{"n_layer": 14, "d_model": 256, "n_head": 4, "n_kv_head": 4, "head_dim": 64, "d_mlp": 1024, "vocab_size": 2048, "activation": "squared_leaky_relu", "norm": "rmsnorm", "norm_place": "pre", "norm_eps": 1e-05, "positions": "rope", "rope_base": 10000.0, "rope_fraction": 1.0, "qk_norm": true, "attn_scale": 0.125, "bias": "none", "tie_embeddings": false, "parallel_block": false, "extras": ["some layers without attention", "local attention windows", "value embeddings", "hashed n-gram embeddings", "a smear gate", "learned residual scales", "capped logits"], "init": "normal", "init_std_qkv": 0.0301, "init_std_o": 0.0301, "init_std_up": 0.0301, "init_std_down": 0.0, "optimizer": "muon_variant", "lr": 0.0118, "weight_decay": 0.02, "lr_head": 0.00537, "warmup_steps": 44, "schedule": "wsd", "decay_fraction": 1.0, "decay_shape": "linear", "final_lr_fraction": 0.0, "batch_tokens": 32768, "seq_len": 512, "doc_mask": true, "train_tokens": 225900000, "steps": 6894, "dataset": "wikipedia_en"}
Each number is 500 + 40 x the weight over its row's rms, rounded and kept within 0 to 999. Layers, rows and columns count from 0. Numbers have three digits each. The size before them is the row's rms in percent of the matrix's.

# up: layer 7 MLP up, 1024x256, rms 0.13, rows 484-530, columns 192-255
# down: layer 7 MLP down (transposed), 1024x256, rms 0.0631, rows 484-529, columns 192-255
up484 098:561495461496538475505444504478454453458447532557533529511513517540519500455485522491436520498482490524504417583519559560480575473499487526513485481545511449493571454442512566528474459496494503
down484 105:529501510561504512488476499463455515535471543491598554511512536489539480497505523563510510495517527499409427462518570527515562492465526472501476504571524437508568502490482443482431507490474571
up485 102:446548493461531524461463539551496477492499499463531543503486506434513494522491488464491450483405484475470515526556472441463502538468487499600480490535480540484529531507534451542407542523440511
down485 104:506532512506549537544572487548518447479404471474532508475487464468486459547499496511522440474549529470524606558506553494475458472497461468553516494513481506513456433587516569472471558492553528
up486 101:461456510494489513459506523456550599492458508510486471488508507425577488402515414543441457497537539441495523554519501483541435527450491510497513477480497458455505518507559404499531556465546520
down486 098:528466472495480490521506380583458501475501505489530437490498481535511453483484481463526570536513479479465418522425450496517515546464530469439452475490484542509461484499520522506536462570534445
up487 090:478459546496463539579471507490470517511507509494453412474482448469518482468590444460519548484536477533493479497494495590454488507521480466543475510532527527483540498529577459450465491455494551
down487 099:451455486545585427501545467528587429476500478509485501504482492476446470500496475487517498576493575455574524457486560453475486487457511477493551517531469508483539517492453501433444517534492497
up488 106:506451539551481491484409490500547483514517520487508471516520431509386476446492504492502514536460561537475556455521467532486526464430523462516489500554554512473532490580540532502488514503491507
down488 105:542471562594511518552445539492531542532429481510480429496498526515471452438410549475536482532469576496488557546552493534497435506412509476497457500469505527534433450536532499505509507513420434
up489 112:501521523491493457505480477549503541505449467548478460485534531468543507523442509455512465584466481526438429453517472528511595532471540428499535432458481500460473521580458510551557485531446543
down489 109:567547480459483517489535479479545486488483453508456473510486534489495487536506497474444460551573516491481447479512512538526543540436520422492542479526537480496460557464453424553493528447480559
up490 097:518446458451462558528497501472475563452498479568542505534508509559529515523516536533463516515545489508493463487536492458510479555500475485506533521573460516557490491553460444450556490484568477
down490 098:512403512508482524456467484555591482507530498567480547516481473551499565456510505452507504500551486463533522523551477537527515455503467439422497520488517511435503432506434439470492507490576525
up491 099:418480478499508477485443432506427519511464431516518458469535484393414544404510582528530511496482502503553471523514505526516544519552572560560490560535544487433475476481530474540465517473531544
down491 099:512577525570494463526556495534468507529492526489552532466530532539473622539567471524462488531496484537509459490418455483486431438539484523533532491544555534453482557511486515423509513469580535
up492 101:517447497553537412488521520446493501461523550491507624537530550538467436516484524484479500448506445435547498480428528387481542536570485461481450500451457492498527474528489526553458528479455531
down492 101:536457495520498430532491486473532554476549527504487527473517477510537426484510474560472539464534547477492466427492547494544544482534512523516484494450573440517551466519501507503462510514447511
up493 100:488541486446456488519503424496520440525516476513469552503537588476451451459495493442559508473407499535479492529576488401540500444424456486509444492594520554523534540479457489529482475475548556
down493 097:549445459534553513520536505514436468452519498424523513475478547486573471488553525486527542578487458524462569463486527541507554465512442500476499399521462512529470450532475494512449500538467467
up494 100:469546533509490469483415494558530525535523466456458527495472549498446461508510577502551552473497560480534490442465495494523496504430521516458495576488438459507466460514443511425535491560477461
down494 101:573454500510510506524514455475475528569492518468531513557545544488485505499437459546468504524514515499580499448462569451499505547502546492545559561472480528526454498573578440540503505416474540
up495 092:512536456565563394533511506488534420513490488496512525523493471469498493432472472442494546493566563506457478508520459509540463474530517508488482545519498540542544507602474524465424456489475551
down495 092:607484548435524506501561469507481490568405586501501517489485447515471498482437579522417467529469518588521506484514565571489504488511543489465513442498580447387563532573497544474466496530454570
up496 103:499491471495524513552539475546496539516516543563562561504572571527484494504498549512583562442536575534449528558532482420509531470508490447398461442461414489570518485439496440497443525499500478
down496 107:442523511468452590575516471538470438534538471564514558514498509466586468417524509478571568502490536507503501546558460488467470524438474510511456464476540487507508450499497486496522456517509539
up497 108:524533513574464460484454500454441516474490561479518507393476507480468550452496486510479467496524445453431501580500532447510490491441475470504555500494476525505468496514461532507530504518526485
down497 107:474505488505479394488524539513492440483426513548488479472450503475560434529541330479477502529561494532484461520503427482564526564499574399562531476451508422572545503453453524521476482505487546
up498 109:471513452485465451492489521504462506493538453481558534556494437526508553489446480515410560520552544507468503546446459500483518511475518482474466512591424447493454514440487432553545480520385526
down498 101:469493526523554477521578504427484432543491449509556485584447435490510520460608550552463506519506437518545530497447530442515532468512499486534404503556499612482526465507470440543576537528458487
up499 099:498489516504453565472518494426538478486509533520562510475566490600530561465579420516486503559444545552496501511487496546458510515524533481528481506520522546490481466468560478529468550481505516
down499 098:461582540490541483561477476522497554498448551493491483537434551440463497541443570505478443534496438497465489442470487463498545489484518465426524444506479425514505545536467493521463521518523450
up500 107:441404448446472437511508449443525524524436489464543444552437478542541468501481508558508430523594527487522485491476514454524513456471507524568457449515441473481542485456513491485550525525505536
down500 103:491520502518512486553486505447543508527462495520469487520479511547439449515482492463494418476526492478547490497500520450434464496471456490515463507496450399534483563465472452519503492428508494
up501 107:557474494506450540468502498525514438525451518529608465498473580534516504550495443549524560439462509518526572477522492512493457460531475497439490575458465599558498433501559514522440528476536547
down501 106:472497528536491604522462504545552519495551498498554501561486507462502578496494460495511462483539564522447561494554433477543477370443509523530490531504503515442502464452537517530468520551481504
up502 103:472431483549532492453502581477537528481509478452480470465441558509530493552532435466513521498512494547490489584470477545456480458420489438501552538477465585575498560539489487413467502493606534
down502 104:522461450554485523408542535438462437470543541511422479478423591499509501557554390482479557602545465484522479534489502492502493542468451461558554518469458482518549543523481492497408463471574537
up503 089:520497512548522447473485535517518410559486479503480482508504465561482477432505466583528495465479505454467514580514517476486478555514471509472518594504490499517509555470407491484472472531472528
down503 094:518477513455475531502466516407491626539454525509522481464440442524551500523501592509450519479524453510518500503507504536485484574583523514449583418477530523454476447524487510504472467502512523
up504 103:561491451438569508547488498542520531495402437503588558513544514488546452465525504543461517515468463543517532522521454448433532478481434499539471542542493505463476527496473512463536463487511530
down504 100:489500462464487544480495420499549502534515489457475540548488514531502502526487502478506497479578541457519487477502467418455497518477466498520512466442510468488472511567425464510558462480482527
up505 096:536581570525505524538484511446491569533523487487496425493511476493576498494588503545512509530532497490479477497440537484482511446430458520529539531557590464499508418567497519495566416470449436
down505 097:597493523516442435470484537454525532466495512531527478472472478504530477444521490498435471517480462498488498533396469548513505517491507482560484568552559518503518484510526534562533477507456486
up506 099:516472509559512495495522562542463443559508414537529501556451528505529549507523444513529458515511490525536468544592473475444502449461420492516546555500480490494540502459563524503492450415519601
down506 099:544538514572518559515558531467506508592478470473529428541531557497484513485433460465493484483483417509459470504588521497550491451566477485579511534472499472533443530477470530499469436507507501
up507 094:473579495504480550504444517557512460521478458477422527490525497469483473518551565490512505509529580486451422446529613491508518474498448529470555527524500495548586498507512533509482487473501528
down507 099:477484495451559524533550423494542484507424450487481467500466567519552494562500510485523504481497465420514478466479467459433530517527542455543579517467518580472525485474485478479480574477491504
up508 100:436533494530541513489483518461530459418486542496467455454570479520544458545476519503551446503503511516453483493440505404496528506480529500498489498507448485504486536538493505500537509540565503
down508 098:461443503481448421585517509512493566514457504467492485422530480545444461480483524482516525507569540450557505511506463465454485502480429504520454509479556515550432485482526519546519504451494441
up509 096:463459546536478489488596426543444464482513441438538498479575526456527471484529465485496469530495473541450513476415525451457487491572487460544561474472506523538552493472522394545519571499492569
down509 098:516470521486497436553523549476440551485551507536467573526492458509456568524556506475489506508475578557470503550568515558473524464412507508578486548484462530462458454510577500420567533560537446
up510 094:516504495471443427466528456545475518475563542467458504537437441510497414542539496456536466444465544574596542447506526498477545480458576467509489447422467468546578456500495476451468466500529472
down510 096:471497456492529520549452522487466564516431490490497511547520559573395548548484526497532459463475474523523459497472500491540545457509416448429472521486488445579433448458465544468495531465540519
up511 104:431548456503514462584497496501456528532534443489425595530525442566534513505466485527513532502480437460463489428531447494546449514502496456455470455540539511530481553449510444474426564453448513
down511 096:511485557447526485472395453527458540543512483480469588517516441520457523391433489481477485455473561467507548485549521527562404473534465504447483549528531488492501477529542494460458505493447478
up512 091:413491481475455519484476490447513467471542491449479514576555568483475460570491527509507551451506464517475588484544488496534492518517478498506457510494494530505445460481527552515509438479481533
down512 094:506435580473534546562542486523519468384472457521441534494486481521432549440471567543471465474525451443505440569483514513473438456499542519484426495537525509555487501448504488509633537510495462
up513 098:523530477494409548461440505489455477500480509496460573509525529483481529532519453486454485488519567560479449465465573437510519564468477478533440509617538508381489506504538508428514464421568407
down513 099:453527543434522547513491511524514477531486466539508520511444553522462570448528425587506567462542562510496499501446577467586514524540488465544505535504525454444517551523510458463537491506502482
up514 106:419496473490489446615452490487531501414528491494579480507453509528518538532512485486498572487455558490518497515520470519476457520495458493478459513486465518556570503500543474549477524432525531
down514 103:614520542467459495491533413515587607489528516507530566471487495502523480483487417447511521554457544511487576444533505500465472492483430482498535512493537493490474428479448554512557531460462544
up515 101:444508510417544516460429441512485544534468504427527491554555525514558461558501507592475506545574455445517479526505585505506469514516487508485479513539514506427495506557530547464472495511580569
down515 102:486505486507505548504477509545511520559510499464537460453504514485486522477498454535434549527529509530489478517466572548492525500482434481494476490482478480483422454456477377433522594489502559
up516 102:499550479510508515579521520466473455499494491489523455417496517483524519490449500538493510542479466501471536520472505547455551455544413497485481518473552524448516493494489502485507488523526492
down516 105:498552465608496536476574556499511499436460429438484542506513482573447502498490551512517570538466442567523479493470480527441521486460507507506465423483488471521543561532502477489538481504467479
up517 088:461473454577459517504481508501533533462461587485486529485480564532568526497518501476524521574493494498437467475462522498563516441524564517540560463504498513486458489496544526487403528446484548
down517 095:492563601513491519481500467496499442557564454574485530482455420591515486489532493472492500494544551470481479481511469436448471489509482520503394536547471498507518500525497464493493470507499507
up518 098:505523514550471459493539528532464486578577470543504462464520485441492502470434501480479516490492490429493479484532507530492567485478508493503479476474514507506568519479479493476479483448548504
down518 098:499475519499487529506463460463449541541514500525544457512456464446442524502492518537491485512537526601470460473503532493447508517489512488479450467493523457566549521553481504530489471463502533
up519 091:492525597535416476488480487512471488481504468559526480487523535507534504564472492517537557438458483545522455386427493507475491583485488494436488534440438554503535515508521461498451515491539450
down519 096:511552499409499504532480461469441504531499526497441461454496532523484585481500556509481453496527513492550529459509472481530448511526555534486491549537525486484462487478500587476561515528515488
up520 097:496539530524488503503490505492512488447626433520455519496485519478505493477469493560484532529539477557502539461548525525548480544525417607469540514469469560407483508547469533466504550534494483
down520 094:490515510501483548516485446520548466451531530522543514524537469450482470500487543427449500489476473554543423464481532530538407530474523526440508533533479538445490453533527495438514513510508491
up521 091:534532517489468535422544453527486525466502487537506433494458384494478581501459472449454480531456521444437559546487458535441516493502477489444497405521459538515537492461550492523509448515565567
down521 099:500518467445475481477480485471516492452514526512470433431494522495442550505556496472523372479479515491506525520479510492450486539478569504508511503516528553471560467498443442507430403498469481
up522 111:525540481454569505463537425431512529497483502532426439574499483572563467482513533462474472414507467506476548493519492571420491445559517597503512499505568453514455492524399545487534528503595525
down522 105:517500517540592490499509546478558474481468536522424571536497548522592458563481520530495471483525451502428513454546544579510524423534517567547455558460546489452481487507451459479540540540503447
up523 102:478437489536543486476443463490480543566494509521526501484479530491488455475595439558516523504558501563477437494544581498490538476438476467500517537488485496531534528482603461554580418496557574
down523 103:444494512523447483487484476583518523528511568490531464450561494474492502487548479479522516602519508529439510535528512507473556455512482468424465477486512569470474476470528484571506503449461577
up524 098:560504488476403516502445506466434463480419497477454541422422519510546476497488434505534526505508498476475480470495608476496532495561497487568517482495572495582473547468456527487495530442472505
down524 099:489528441492511531477516415461487513521477521488514564532490498485521472531508464570544511471560564458468476486423506575495538486485541515465501547468546499546453518538532476507548545468456429
up525 105:467565517531501506516503612503496517430537458552463493520426466543524504547479437424550489503467468479493442522466474525551492458486496569508537503486487504527521503585448552524467536441478489
down525 102:541522571483513522508505588474440496505512432548452483426453450520448522583425550426501466566483505480522462539486469452534489464526546506538506518495502547464520513551517502476530513405549516
up526 103:532529475475528518477470509459523473478487462516520499466493505477468471490511492494496459570539528513564491544531482492454547512475471559484539445486544558536545520550464445523467460559516550
down526 101:548597451442551536530461531538434467506485512498549429489517531580447572478498451468518515501534513470512461534562441484521500520526494485520522463524466430586519532493468384527464490490487449
up527 091:466572491505542582570510535506497434480502418476467546567494513474479506496532528501541515435465542509472495451478489473453415498577538484529453523545476524479566510447466451543520560508555511
down527 094:506420566505437516514561437520459517474491465510470534466511496469492522545491518472540523460505483457496509480452533562484529472505517412497501530501531516484509494449559496496512530458498436
up528 097:434504501540492542523464503502426514509505441517500389482594535500412542517507473574517519496486536482559642518478552478457511505476495454505517524471484511535454517441495527555453511436413530
down528 094:509498506495528467498448555488485465465525491448511475475473486490498509503575437549489564509507538436492536506473425470586473506493510441548467551495518451484462512546431477525499509490462500
up529 097:561437529483480484517561521438489564515500469587561542486517533408560522571488514530525500502422530485513526470483377539543499506521534477475572514443480510421567506463563499466563439492490551
down529 093:476506462485537466481480444487442533481499504543379537505540521547535454476415601519485538495515539566518525494469485485542495543569490478470492529460480501429505460524500496444519540503477513
up530 104:536523512573506533436532460544464472558551451485532468544490519501536480418560482506502455576525430511511477560490505531487502446542510507518492482551516481513534526496456558572547536499531481